Part of a small language model's weights.
Size: 8 heads of 64, 81.7M parameters.
Training: a variant of SOAP for these matrices, 905M tokens.
Each number is 128 + 32 x the weight over its row's rms, rounded and kept within 0 to 255. Layers, rows and columns count from 0. The size above them is the row's rms in percent of the matrix's.

# layer 7 MLP down (transposed), 2560x512, rms 0.0822, rows 558-575, columns 256-383
size [ 99 107 106  99 103 103  97 101 102 103 105 107  97 104 100 104  99 102]
[[ 84 131 129 128 117 132 155 115 154 188 189 191 116  87 150 135 143 163 119 187 169 158 135 188 162 137 114 146 128 169 126  81 152 139 122  63 160 155 149 136 125 148  86 148 137 138 139  85 102 107 153 161  67 108 141 187 126 132 165 153 156 136 152  93 156 179 178 134  66  80 148 121 112 149 130  22 154 134 113 140 146 123 103 139  89 144 109 109 167 141 165 154  82 145 126 128 180  74 108 101 137 159 151  86  96 141 137 161 135  93 104 117 139 136 139 105 186 135 110 202 122  72 149 157 123 148 193 160]
 [112 201 170 116  79 103  98  44 121 121 143 103  78 110 139 105 117 121 115 100  97  69 141 124 103 163 164 186 114 163 178 148 139 110 172 135 164 135 124 113 101 145 141 138 161 141  86 156 192 126 134 136 167 119 104  79 117 118 111  93  95 172 175 146 158 115 125  71 131 179  63 114 124 205 132 166 156  82 115 145  90 110  98 114 140  59 128 114  94  94 114 117  94 144 123 160 112 119 103 168  94 117 171 183 144 145 127 133  84 185  48 146 110 169 111  89 120  77 160 103 108 100  80 173 121 107 156 154]
 [129 113  95 225 103 124 121  47 103 160 138 113 193 138 142 112  95 134 169 143 157 138 154 206 154 104 104 144 120 141 116 150 145 144 106 146 143 107 138 166  84 135 133 189 148 102 197 110 117 126 129  94 141 121 178 153 101 100  67 112  94  69 103 136 110 107  58 108 146 128 166 135 146 153 101 133 166 131 137 161 135 179 152 205 140 158 107 128 168 128 130  96 167 178 128 151 117  83 128 114 194 110 137  87 129 164 190 155 168 180 130  93  98 156 114 148 168 123 157 116 134 134 203 123 136 113  85 107]
 [ 98 142 169 154 126 133 123 103 128 153 151 110 132 158 140 125 114 112 127 109 164 117 129 106  71 148 135 177 114 148 112 166 102 178 114 111 127 165  98 146 126  62 117  94 139 161 161 162 170 227 150 174  64 171 164 194 102 140 154 132 139 146 109 100 110  79 177 100 134 133 104 101 136 169 170 132 123 119  98 113  58 136 124 192 115 111 127  73 179  98 125 132 139  98  98  79 155 126  72 159 122 116  98 135 166 152 103 132 135 123 116  79  81  84 128  97  95 142 142  88 109 113 127 126 126 152 170 115]
 [135 130 145 162 133 126 116 137  80 124 105 127 101  78 148 132 131 107 129 116  78 137 106  95  76 158  94  95 115 132 116 103 122 115 106 173  70 116  91 112 134 149 142  91  90 164  87 187 140 151 177  84 125 109 109  98 107 110 154 196  96 118 106 189 152  83 105  96 159 122 100 136 106 140 120 119 147 113  89 119 126 131 142 156 129  97 139 142 135  90 149 141 120  69 174  82  64 171 158 171 189 113 121  90 126 107 126 114 137 152 120 122 111 160 133 148  99 114 130  76 150 163 125  81 135 132 129 138]
 [191 146 126  93 133 227 133 100 125  77 112 129 209 113 124  71  99  90  88  96 106 135  73 125 167 130 179 171 120  76 144 119 149 141 121 127 170 199 138 177  85 125 154  87 105 104 160 142  57 127 153 134  85 124 157 134 137 145  93 120 119 154  54 153 121  79 125 176 103 132  91 117 118 149 129 114 144 108 168 119  61 121 128 159 150 163 118 107 137 123 109 116 144 127 117 153 110 147 143 133 180 187  79 132  93  79 126 190 137 129 181  66 130 140 138  73 125 144 179 105 101 159 152 158 145 100 132  99]
 [132  89  96  88  76 122 129 119  91 132 128 120 145 162 140 101  90  46  97 144  70  81 131 152 143 106 138 146  90 140 210 126  83  91  89 118 152 131 111 142 175 133 159 118  99 167 125 117 100 170  75 158  42 102  89 122 108 139  85 125 151 101 193 119 142 122 145 141  99 180 164 147 143  97 153  99 125 164 100  81 111 104 148 170 101 141  80 127  98 145 190 156  94  82 117 161  94 102 110 141 224 130 115 160 118 177 131 134 137 110 111 122 124 164 124 154 168 161  94 121 157 136  96  82  62 107 113 121]
 [172 117  96 152 119 137 112 135 156 100 113 174 142 192 117 131 118 161 100 172 103  77  69 104 121 136 151 156 117 126 157 122 117  96  60 115  95 122 152 144 105  84 136 167 131 142 133 128 112 120 113 136 126  89 155 186 111 153 145  86 104 130 164 120 111 114 155 140 105 139 112  77 159 106  68 113 176 132 110 192 133 112 104 146 126 126 129  89 105 122  93 108 179 128 173 187  96 109 126  98 113 152 130 164 129 133 137 139 109 151 114 152 149  96 167 171 173 164 126 111 128 135 132 119 152  96 113 154]
 [124  79 141 141 103 121 110 123  71 147 165  81 126 141 100 123 105 128  90 120  85  92 134  95  85 134 122 169 177 133 124 100 121 136 118 133  76  96 116 104 132 119 140 134 157  92 111 123  65 152 158 140 159 131 130 129 104  99 151 127  45  74  62 112 118  60 101 115 129 107 139 128 123 113  72 153 162 146 134 117  85  91 138 143 164 131 107 120 141 100 148 105 102 133 158 121 103 133 119 145 141 119 142 128 126 117 145 161 127  94  90 135 130 120 157 154 137 103 106 144 116 177 130 160 131 101 152 154]
 [123 126  88 171 149 158 161 148 153 152  67 142  51 156  66  68 112 139 106 217 147 107 127 140 120 157 115 126 129 148 121 130  82 144 138 129 123 109 125 117 123 152 145 125  86  83 140 121 148 171 164 135 112  82 144 137 135  86 153 141 143 123 114 112 112  93  99 114  89 147 124  75 165 153 134 144 120  75  87 171 146  98 137  93 140  96 136 119 139 115 106 130 143 108 161 102  59 189 146  97 103 101 151 112 130 109 129 114 204 125  96 153 146  81 134 158 148 101 167 150  86  97 164 166 118  99  95 110]
 [180 181 105  88 147 100 168 171 141 105 154 108 153 105  83 158 127  47 115  59 132 145  97 145 139 190 119 123 123 199 107 108 119  58  95 124 156 151 107  84 129 158 151 113 118 107 112 151 150 137  94 102 131 181 116 129  81 111 138 131 129 190 172 129 146 100 147  86 175  98 143 143 141 132 114 156  87 105 114  84 124  80 165 125  95 106 165 164 130 167 122 139 120 118 109 104 102 132 118 135  83 147 155 140 125 187 143 137 114 137 140 154 140  73 116 130 101 164  57 139 112 133  97 120 141 147  61 129]
 [116  83 116 126  79 124  96 145 163 131  81 106 113 117 166 159 157 102 125 141 154 160  43 157  97 185  86  97 112  59 108 151 152 105  86  69 117 114 145 159 173 125 181 166 109  87 102 229 132  76 134 129  66 131 126 206 154 180  84 179 138 122 148 130  95 118 154 186 171 184 115 143 120 147 136 136 117 110  91 141 144 157 101 100 134 148 181 116 152 160 171 159 168 113 139  99 144 151 115 157 135 124 137  83 134 166 129 173  91 129 154 138  78 162 108 126 146 178 178 132  36 138 147 192 145 102 103 149]
 [105 122 165 150 138 118  61 112 145  94 167  91 150 167  58 122 112 140  67 141 149  91 145  81 162 119 202  98 116 120 154 142 106 111 127  89 149 148  88 130 118 122 137 152 114 192  79 176 173 130 134  91 127 149 101 111  98 111 190 147 160 131  73 123 141  71  93 111 160  83 139 136 124 121 106  75 134 117 122 106 141  97 110 130 139 174 144 140 149 115 144 122 121  42 143 154  96 130 111 100 153  97 132  85 160 126 131 101 137 135 131 126 191 100 128 160  91 136 107 104  70 117  95 111 136  95  96 108]
 [169 135 126 121 118 111  96 140 129 124 149 127 184 117 151 141  93 122 141 100 193 120 104 135 131 118 118 124 157 113 101 159 158 152  73 108  81 157 165 159 143 108  87 102 132 100 150 197 120 129 113 146 138 196 142 169 123 119 144 130 126 104  35 121 132 114  76 109 124 122  83 152 110 130 112 112 112 103  95 161 142 115 138 160 144 147 153 131  71 104 109 125 117  94 150 153 118 119 182 153  62 129  92 174 117 100 123 114 133 120  62 150 126 107 104 147 120 160 160 143 114 154 164 120 146 138 134  86]
 [189 111 143 127 114 109 124 126 134 136 184 157 138 111 123 129  94 134 198 153 101 191 114 206  97 147 140 122 119 122 137 144 153 161 159  99 214 144 139 127 133 149  79 154 128 141  91 100 189 168 138 154 170 154  91 132 103 120 113  62 153 120 118  96 123 146 121 158 121  90 178  81 154  86 158 145 119 137 136 208 195 112 148 116 107 130  85  76 161 168 108 143 158 108 125  99 127 133  94 111  89 156 108 104  53  96 126 207 113 105 123  78 137 130 168 158 157 132 172 160 105 107 133 123 152 142 138 133]
 [102 143 152 139 180 136 137 145 151 130  98 146 126 162 120 145 131 106 169 113 157 148 130 109  92 194 133  55 114 156 132 119 119  78 116 139 135 115 167 138  94 169 120  95 113 111 170 125 140 164 163 149 145 128 159 151 132 135 160 123 111 124 139  63 126 137 169 158 161  96 142 136 126 161 121 143 119  45 123 179 134 215  84 123 162 130 146 201 118 117  76 191  98  96 104 176 141 154 128 138  96 137 105 114  75 148 180 125 126 136 219 126  96 171 154 167  89  83 106 151 145 126  91  96  79 126 118  91]
 [121 117  88 131 110 141 148 141  93 119 101  85 137 126 150 129 111 134  99 113 119  76 153 102 104 122 111 109 155  97 124 136 147  79  88 136  70 105 130  99 102 109 140 162  59 160 123 128 139 113  95 137 122 143 141 187 156 109 125 166 133 102 123 168 123  98 177 192  97  68 138 114  78 113 139 134 160 140 118 128 157 145 137 163  97 123 150  89 168 106 140 175 111  99  99 167 157 105  70  99 112 161 141 160 127 122 159 149 154 103 136 141 119 198  94 187 123 173 132  81  81 108 135 167 106 165 109 161]
 [147 139 116 118  96  84  88 119 101 148  93 185 135 101 119 136 120 125 155  81 131 165  83 112  67 160  71 142  83 127  95 151  94  83 140 135 124 116 127 135 110 170 170  97 130 119 172  75 123 127  97  82 144 232 147 151 150 105 106 106  67 165  91  96 151 102 113 123 178 167 103 192  92 108 168 100 115 172 116 120  77 171 148 148 158 158 125  80 149 159 153 135 129 105 149  97 177  66 112 159 167 140 110 133  32  85 112 180 145 133 140 152 129 133 158 139 202 108 130 170 119 127  54  74 140  85 156 111]]
# layer 7 MLP gate, 2560x512, rms 0.0685, rows 559-576, columns 256-383
size [104 104 100  98 101  99 103 100 100  96 102  99 102 107 101  98 101  96]
[[140 127  92 100 124 139 196 124 144 152  18 120 141 120 169 145 126 121 126 155 134 123 147  51 123 100 162  86 139  55 165 119  85  99  96 163  90  77 153 217 150  63 195 115 127 115 155  80 138 151 131 119  78 146 154 109 114 133 138 103 125 126 125 116 143 133 165 140 170  95 183 119 124  97  69  42 106 109 185 153 132  92 140  92 137 121 137 148 170 110 143 103 150  63 132 141 128 137 108 161 173 116 116  83 124 181 158 102 131 127 136 119 153 132 149  90  82 156 123 111 105 193 140 153 124 136 140 106]
 [ 75  99 223 172 186 127 101 153 147 102 147 144 120 162 114 145  69 133  63  91 188 112 197 124 205 124  99 111  82 128 139 144 166 119 142 116 113 118  98 123 128 130 138 159  95 108 136 151 108 131  98 118 101 162 116 174 111  81 116 103 150 110 118  72 164 147  72  86 103 127 101 161 144 120 103 156 128  94 158  99  98 177 115 134 178 178  90  96 163 146 116  99  67 181 138 130 177 110 125 112 135 125 116 116  58 157 166 169 162 178 158 102  83 154 157 130 185 108 234 125 190 171 148 165 133 137 102 117]
 [121 143  52 139 143 165  64 136 136 110 162 113 153 236  90  86 166 138 109  90 103 151 128 187 142  64  63  98 112  95  46 151  91 140 146 112 144 147 158 195 106 150 136 105  61 120 107 122 119  99 179 119 132 150 148  90 107 189 105 110 144 118 168 129 107 130 143 135 149 146 108 110  77  68 167 183 154 113 109 126 172 107 147 120 125 102 127  83 119 121  90 127  98 154 131 168 183 207  82 182 140 144 142 168  79 105 159 121 129 160 141 119 113  76 154  96 131 155 144 139 135 100  11 102  97 142  99 120]
 [194  87 145 176 121 119 105 214 122 148 132 167 147 130 157 151 129  97 163 177 122 205 136 123 116 145  97 116 165 152 126 113 143 121 162 153 152 125 130 101  64 103 132 153 148 112 175 143  57 131 218  94 115 160 135  98 124 162 143 159  52 123 132 138 105  79 103  71 162 103  76 132 148  93 207 108 136 110  69 124 138 108 144  64 151 151 156 103 103  88 146 197  98 189 132  86 120 130 154 124 219 100  97 136 105 113 131 159 119 157 116  86 115 118 100 135 109 127 106 146  60 149 110 164 130 148  94 167]
 [117 129 118  65 123 141 155 170 116 131 102 132  95 152 128 170 111 130 181 117  75 161 148 131 117 120 156  85 165 106 162 133  95 147 136 128 127 155 104 159  76 136  93  97 132 132 151 122 135 134 143 163  93 179 127 111 139 133  96 132 186  87  67 101 135 120 132 107 131 111 134 104 106  93 152 112  98  59 110 138 114 143  63 152 168 122  69 127 105 139 105 161  84 131 169  44  85 190 169 117 112 135  64 156  91 134  44 116  81 168  95 142  89 107 160 137 177 141  98 163 108 101 166 184 160 141 139 147]
 [ 81  50  85 107 115 113 126 112 128  96  97 119 126 120 127 101 131  95 106 121  66 109 111  94  98 145 100 155 130 110 177 105 158 113 106 111 140 126  92 138 134  68 115 128 144 109 119 111 141 116 145 115 136  99 109 185 108  90 109 177 118 109 197 120 124  77 139 135 124 143 182 112 115 155  56 123 173 110 127  88 154 146 138 140 130 210 148 119 156 145 130 110 172 140 228 108 125 154 143  84 182  88  96 148 202 151 157 132  96  85 140 201 104 180 171 115  95  89  93 102  77 167 106 177 190 112 121 121]
 [169 150 136 104 117  98 124 136 137  31 125 160 173 172 110  94 103 109 102 150 153 103 163 129 151 195 180 136  82 103 121 120 148 115 175 112 121 172 169 100 147 111 157 140 105  69 130 178 126 205  76 176  83 100 166 112 197  92 175 115 127 151 102 110 192 111 110 165  98 128 124 120 157 110 132 108 172  92 144  41  99 172 159 115 116 153 162 136 128 165 130 102 221  56 118 113 124 135 133 116 196  88 160 111 172 181 161 164  94 125 146 140  85 120 117  90  78 108 114 133 148  77 107 106 120 158 114 125]
 [118 161 152  93 134 135 197 181 128 160 143 155  83 116 156 120 142 147  99 104 153 134 110 109  99  86 126 149  90 144 153 131  76 155 143 137 101 131 134 177 161 134  67 112 120  75 133 184 130 130  79 131 176 133  94 117  83 115  77  85 172 142 168 164  63  93 124  89 151 114 135 160 105 175 110 103 102 111 121 207 154 156 120 190 139 110 136 145 187  87  80 106  89 102  95 131 113 160  91 113 121  98 123 118 121 125  88 126 105 130 163 168 109 109  51 100 118 211 144 165 122 119 141 113 152  71 135  90]
 [141 197  90 151  96  91  86 152  97  92 129 115  72 132  95 180 115 145 116 160 144 120 112 166 123 101 125 135 117 120  88 121 132 141 129  98 105 135 146  97  72  91 129  98 119 107 149 161 120  91 127 155 129 111 148 141 173  69  84 120 109 112 115 138  84 125 140 116 149 183  70 127 132 153 150 107 174 130 120  86 156 124 146 116 128 143 157 134 153 209 107  66 162 112 164 141 126 159  98 171 114 116  73 125 141  99 166 110 133 117 125  75 132 162  89 161 105 194 103 116 104 104 108 136 134  87 169 129]
 [112  88 104 106 148 141 202 103 116 121 123 176  84  82 119 122 113 122 171 147  95 156 153  63  92 123 176 111 141 119  99 116 133  80 125 109 112 107 112  85 135  34 146 142 120  77 157  56 112 140 167  91 164 113 112 118 136 117 125 192 114 115 114 105 190 157  64 134 150 186 182 156 111  93 150 157 133 114 145 138 137 128 178 152 102 156 117  40 123 102 125  85 156  94 186 122 139 144 145  88  93 147  78 112 121 122  97 163  79  89 173 141 131 169  23 179 181  98 130 122 133 118 171  67 109 114 128 140]
 [119  95 150 121 101 120 112 113 190  75 160 181 112 137 130  99 148 114 133   0 164 101 146 135 164  73  98 123  90 151 169 136 122 105 109 102 137 106 144 151 173 159 121 163 120 148 139  99 102 148 167 105 140 116 134 125 133  58 200 112  84 135 135  66  86 145 148 116  68 141 152 134 142 120 108 139  77 126 136 152  96 118 124 114 172 165 144 141 116 157 139 165 115 126 162 126 126  51 156 140 165 129 151  77  89 104  83 143 109 157  68 150 143 131 111 109 155 109 145 150 202 149 129 119 137  95 119 130]
 [ 85  69 171 167 138 129 134  27  89 175 154 123 112  86  98 132 130 109 117 161 101 144 160 161 130 166 145 139  91 161 192 103 177  61  91 147 153 134  99 154  67 151  97 124 167  92  89 128 162  91 138 141 150 120 111 189 149  79 101  90 154 109 113 192  76  99 164 127 135 124 111  83 142 126 132 183 116 132 200 171 185 100 134  96 178 150 153  97 174 115 127 140 136 176 124 101 141 123 114 155 131 117 192 191 123 137  61  93 169 104 110 119 143 145 172 117  95 138 119  86 150 126 112 170 138 154 127 110]
 [117 148 168 138  72 129 166 115 114  97 106  89 132 129 147 165 177  68 102 141 124  82  92 108  97 125 150 105  84  94 184 133 144  81 169 143 167  94 112 112 160  44  82 101 160 113 102 104 144 123 115 203 100 149 130 137  91  40  98 110 116  80 119  82 126 106  78 137  76 114 125 128 116 188 150 126 182 130 134 145 155 161  86 162  60 127 123 140 120 128 146 143 127 126 148  87 128  73 112  44 123  78 111 201 115 119 126 105 105  94  79 116 117 113  76 117 144 120 168 109 104 149  64 147 118 138 129  58]
 [138  77  90 138 110 120 131  78 166 107 123 118 146 108  94 194 113 142 185 123  81 103  97 163  87 115 121 134  62 109  82  65 107 154 145 137  39 128 160 160 147 125 148 195 141 144 124 131  89  92 171 111 158 121 143 140 112 128 146 132 158 191 120 146 110 127 114 216  83 107  48 129 136 174 104 157 142 173 115 140 125 130  94 124 131  99 169 120 110  70 144 135  84 158 122 133 132 124 106 147 164 122 122 122 165 123 142 150 143 124 130 135 151 189 118 125 115 135 143  59 147 119 174 124 130 110  66 127]
 [ 95 152 122 124 138 136 122 108 147 117  89 176  85 164  64 106 159 158 117 116 155 100 119  98 134 128 181 119 136 108 121 108 139 118 120 170 164 140 126 157 128 129 112 123 113  83 148  89 121  56 147 143 157 154 147 113 137 102 161 171 100 143  66  58 101 119  93 116 137 105 144 165 162 116 105 139 102  79 174 117 105 137 136 167 121 117 118 108 104  75 113 106 157 111 112 189 118 134 126 128 133 118 134 117 110 112 189 126 128 151 166  65 108 106 150 134  96 106  91 182 143 101 107 163  90  89 114 138]
 [141  57 104 170  97 126 115 129 110 150  94 100  84 137 138 127  94 145  77 131 138 106 172 112 162  60 202 125 150 137 136 135 192 168 160 119 168 129 128 124 112  62 145 135 193 151  98 146 178 163 162 136 144 125  61 141  96 168 150 144 125 124 164 134 139  83 107 146 140 155 173 113  93 183 115 105 207 143 193 143  99 136 120  81 111  61 121 125 123 175  90  95 144 107 155  97 201 119 131 140 100  93 101 141 161 107 123 132  77 189 160  93 118 189 140 140  96  93 106 149 138 159 104 123  95 123  87 151]
 [125  71 116 125  81 153  78 111 149  86 122 145 125  92  73 189 129 142 124 128 125 139 119 117  84 189  86 108 119 128 128 141 117 157 121 111 113 150 152 198 170 170 119 165 128 132 115 153 148 110 181  70 113 107 148 122  82  88 169 168 193 135 125 122 117 128 131 156 143 112  85  84 117 130 149 119  83 129 185 166 121 149 150  92 142 110 133 158 125 120 150 123  88 113 135 105 191 156 132  98 133 159  73  92 123 137 154 143 173 156 174 100 145 154 134 163 151 154 109 120 164 189 126 110 144 137  85 125]
 [127 174 199 131  91 118 166 147 168 138 105  98 109 110 138 102 140 220 138 109 125 123  99  74 164 128 145 112 149 169 108 177 116 113 144 142 122 126 118 114 127 130 100 143 115 141 141 182  88 110 159 146 124 134 102 126  94  92 115 120 150 150 108 142 169 149 133 145 155 154 114 145 126 147 170 107  64 149  99 204 153 113  83 144  93 183 103 127 160 133 144 117 139 134 112 142  82 118  68 100  68 152 100 101 201 138 139 152 105 103  94  57  67 117 168  91 159 111 145 137 165 118 145 103 105  89 142 161]]
# layer 7 MLP up, 2560x512, rms 0.07, rows 559-576, columns 256-383
size [102 105 100 105 100  96 100 108 101 105 106  96 105 103  99  98 105 100]
[[144 190 193 103  84  94 166 139 133 141 101 152 127  85 103 133 117 145 103 137 142 129  93  93 106  54 116 136 123 109  86 126  92 142 125  74 116 166 158  88  89 114 163 174 113  73 102 136  91  62 104 108 101 111  86 111 135  85  99  73 137 150 122 108  53 136 176  79  99 185 118 173  55  84  91  62 152  74 140 140 170 156 171 122 152  96 154 150 117 118  77 104  70 117 173 117 129 107 134 170 114 116  79 143  69 116 103  85 161 149 107  98 103 102  67  98 148 166 187 195 146 127 201 152 134 113 113 101]
 [125  95 158 145 127 105 147 133  50 177  81  88 121 170 159 125 139 174 179 149 177  99 114 102 105  80 158 153 129 138  86 108 130 138  87 172 156 136 117  92  97 105 166 175 128 122 132 101 116 103 166 100 124 126 113 123 113 130 174 155 128 114 176 162 162 177  88 136 160 173 209 119 176  55 123 131 160  43 120 123 137 126  82 144 127 131 153 137 123 122  82 113 116 142 114 109 115  74  59 151  94  60 102 178 104 142 116  60 151 107 107 136 103 143 142 114 163 118  95 149  83 141 120 165 138 181 156 155]
 [107 145 161 146 108 175 174 101 110 233 126  82  68  94  79 120 180  98 112 107 169 153 112  85 122 118 131 162 107 160 129 115  98 135 118 118 166 163 130 122 152 124 122 181 129 117 127 155 248 118 154 114 132 131 138 141 129 175 165 122 123 109 104  83  86 153 154 150 138 150 149 177 101  86 145 167 169 106 157 146 143 133 117 104 175 182 115 196 139 157  89 154 131 112 137  73 184 162 153  61 129 142 121 146 158  90 106 108 112 111 134 105 118 133 144 163  52 129  96 118 158 105 160 170  86 202  99 123]
 [117 137 117  60 136 108 152  79 142 116 222 132 129 136 162 202 120 159 130 128 127 175 118 114 116 107 144 110 112 141 124 140 112 103 137 143 163 119 156 126  96 136 125 146 124 120 153 136 114 204 123 102 195 129 108  70  40  96 187 138 107 109 113 170 133  98 120 124 152 131 103 143 121  94 113 157  98  97 107 137  71 150 124 149 119 127 122  98 132 137 146 147 214 122  70 130 109 130 172 146 115 172 188 199 107 128 145 136 120 129 110 155 110 136 124 114 146 139 162 138 122 139 163 130 191 178 102 159]
 [116 180  93  72 127 111 142  71  74 123 127 120 140 173 126 125  38 156 137 104 110 115  98 158 102 162 105 163 200  95  84  98 138 103 110 111 209  70 146 133 138 109 100  96 143  70 110 120 187 171 118 123 157 153 136 105 116 179 156 118 154 120 146 129 138  86 116 168 149 145 101  92 133 139 107 137 114  60 166  70 138 136 155  78 168 138  87 116 122 125 208 125 135  86 104  93 128 186 154 163  92 160 110  82 169 140  98 114 113 152 186 112 118  91 118 129 116 155 120 111 138 182 108 135 171 142 148 175]
 [144  98 167 165  84 108 106 125 135  93  98 178 176 147 112 130 123  81 137 135 103 123  96 143 149 131  57 195 112 129 115 160  85 104 116  99  86 129  74 113 110 162  97 106 206 148 122 181 107 162  69 105 145 146 162 139 153 148 114 107  98 135 142 136 195  93 153 112 133  68 148 171 171 143  94  83 144 114  32 134 118 162  90  96 139 164  82 120 187  93  90  86  78 143 155 133 186 117 158 176 165 111 165 133 183  97 168 154 156  96 104 107 103 126 117 111 115 150  27 156 158 176 136 123 193 111 103 119]
 [164 164 130 159  75 123  96  76 118 104 167 143 139 123 136 114 109 110 136 149 103 173 135  89 108  93 130 168 115 131 204  97 138 158 111 111 110  95 129 103 151 159 172 175 106 203 105 164  89 134 126 173 101 173 110 170 103 178  93 139 152  79 126 127 118 111  96 162  44  94 121 135  96 150 119 146 165 160 171 125 119 131 102 170 111  89 135 204 171 136 142 103  87 105 141 120 108  79 164 111 117 124 122  98 119 144 121 110 154 100 131  85 120 168 142 121 108 157 121 123  81 138 168 124 189 126 137 190]
 [137 107  59 149  75 170 166 153 165 138 118  68 201 134 152  75 143 111  91  73 157 106  89 111 139 165 156 132 134 116 145 139 121 119 138 133 128 128 155 102  98 196 136 105 162 144 128 177 124 134 198  86 117 131 105 130  98 160 103 200 119  65 128 157 156 139 151 146 137 116 120 133 149 149 114 107 148 131 129 123 149 141  98 147 148 116 155  83 141  67 131 113 104 166 118  97 112 156 141 170 179  78 121 171 104  87  67 128 139 105 113 183 154 108 121 123 157  44 124  92 115 101 131 124 125 117 117 130]
 [159 126 101 175 138  92 191 139  96  93  59 171 119  54 158  91  90 112  78 163 123 153 103 137  93  74 146  80 127 179 104 108 116 118 103 129 139 106  63  99 140 137 126 184 133 108 117 119 125 155 107 140 153  97  96 120 108 134 110 121  88 143 131 154 164  88 114  98 106 140 127 183 118  93 137  54 176  74 120 113 101  99 104 136 184 187  89  99 154 155 122 152 148 123 119 141 122 124 142 108 118 137 143 180 159 112 151 121 127 133 136 130 178  88  77 141 122 199 163 116 184  62  88 147 173  99 159 150]
 [168 125  42 142 101 176 175 116 128 112 169 126 111 124 119 144  63 166  79 129  71 108 126  94 123  73  92 171 130 102  93 119 163 136 150 175 169 151  78 154 148 172 106 103 141 201 130 155 112 153 142 160  73 151  89 141 144 148  85  41 138  60 155 156 160 101 150 141  93 111 118 136 138 142 121 101 112 124  85 109 147 133 154  72  85  98 110 107 168 113 179 133 131 156 113 105 125 194 175 116 106 117 135 130 141  73 132 158 151 136 177 113  80  91 133 119 129 152 155 117 122  68  84 112 133 125 159 106]
 [162  94 136 155 134 141  92 102 138 143 138 122 135 163 113  94  96 118  79 101 120 121 151 122 132 172 134  96 121 104 108  66 166 135  64  47 211 124 167 183 179 157 149 130 169 113 146  53 118 160 164 153 106 158 163 180 143 144 146  98 141 104 115  31 152 136 134 145 136 219 131 207 128 174 168 175 160 138 167 124 178 164 149  84  87 170 199  90 136  59  94 128 129 110 135 129 131 125 139 146 136 145 103 132 141 173 124 152  92 140 137 131 105 141 123 141 183 110 128 115 111 132 155 133 107 141 159 157]
 [146 129 108 114 108 159 160 179 188 128 144 152 131 149 136  92  93 140 209 135 142 131 186  71  93 107 112 129 126 124 121 116 141 135 136 167 174 125 137 107 159 112 114 124 137 149 160 137 111 136 141 154 142 154 143  54 128 125 125 136 159  89 163 108 143 106 162 107 116 124 126 190 103  94  89 113 151 101 136 148 182 188  85 130 148 167 205 159 126  53  55 143 135 123 140 141 189  98  63 101 110 116  85 120 151 194 105  92  38 151 137 137 124  92 123 131 132 126 179  69  85 130 164 147  97 101 128 120]
 [128 148 172 130 163 115  80 108 129  80 112 157  98  94 110 139 136 102 124  96 120 130 160 121 159 177 141 124  91 116 145 177 139 132 160 145 151  77 112 229 188 149 174 168 141  65 107 161 133 141 177 142 154 102 175 158 108 104 183  95 104 140 132 141 162 156 167 140  97 132 108 106 121 130 183 147 119 125 184 155 110 126 183 101 109 158 144 152 141 203 133 122  72  79 112  83 178 170 128 131 135 161 118 128  89 132 172 140  57 126 124 159 158 156  76 118 130 111 108 140 105 126 100  65 137  92 112 137]
 [123  86 126  89 166 140 115  71 130 130 117 163 120 105 150  49 153  50  72 139 144 115 179  96 143 114 133  76 139 150 243 164 102  23 115 115  87 159 108 151 115 187 145 124 134  93 140 108  66 125  71 165 132 137 150  90 196 120 118 161 139  42 133 139 160 113 124  82  99 139 137 172 102  68 109 148 131 152  96 157 117 141 113  70 126 141 133 122  96 125 102 136 127 176 125 193 135 101  33 131 115 161 174 122  99 152  89 149  98 115 124 117  80 117 101 146 170 133 136 126 184 138 121 150 104 139 190  85]
 [178 128 109 159 139 128 188  68 151 140 136 102 176 173 170 148 158 162 140 186 160 154 101 169 137 149  63 160 123 132 182  67 160 143 137 117 141 170  70  60 158 104 136 179 128 136 189 159  62 146 180 125 166 139 186 179  62 135 156 142 159 126 101 105 160 158 126 123 161 163 108 167 155 181  86  82 163 164 149 174 126 123  99 141 130 118  57 134 130 178 115 147 115 124 103 147 116 130  80 161 105  96 134 150 172 225  80 134 112 133 114 137 172 156 132 150  73 101 148 136 160 154 151 117 135  80 112 109]
 [157 153 123 132 131  80 122 132 133 169 154 174 121  80 120 179 110 124 142 118  74 156 111 126 123 158 153  65 113 193 102 119 152  98  97 140  79  98 147 100  95  66 135  85  68 138 120 129 130  75 128 139 108 175 127 193 163 128 169 153 180 142 145 114 126 110 120  93 163 115 117  93 125 141 107 143 133 174 149 129 133 107 166 142 126 107 130 141 169 132 147 100 111  39 106 154 140  95  97  99 104 156 154 133 148 125 153 152 142 142 173  72  82 126  99 141  83 158 105  84 124 117 161 135  99 145 158 202]
 [111 179 101 106  93 153  89 129 135 110  90 110 132 100 134 119 150  81  77 127 103 118  61 125  87 116  73 149 144 158 120 140 143 162 125 137 174 162 109 122 142 105 159 123 131 124 105  93 121 162 153  80 103 138 192 151 160  70 110 169 153 185 147  90 117 131 137 161 113 172  94 171 145 120 224 112 174 114 220 128  94 110  97 177 107 114 148 124 162 113 136 133 120 149 151 163 129  69 159 139 112 164  81 128  48 160 113 151 129 148 109 155 177 140 134  89 124  95  58 154 130 149 142 113 130 140  36 133]
 [ 87 176 144  93 131  82 178 108 120 168 123 128 135 139 173  76 113  91 152 152  81  78 126  87 139  78 126 117 101 178 169 187 132 149  72 171  79 213 101 109  80 122 113 171 128 134 110 138 126  97 139 104 121 150 199 137 147 126 151 152 153  58 117 118  95 120 120 130  65 147  81 145 148 134 151 115 122  77 201 132 132 138 105 142 105 143  86 117  80 174 186 154 125 125 115 170 170 130 190 104 157 192 195 123  61 155 116 141 203 113 105 101 127 144 181 116 128  76 172 125 158 124 114  69 138 180 144 154]]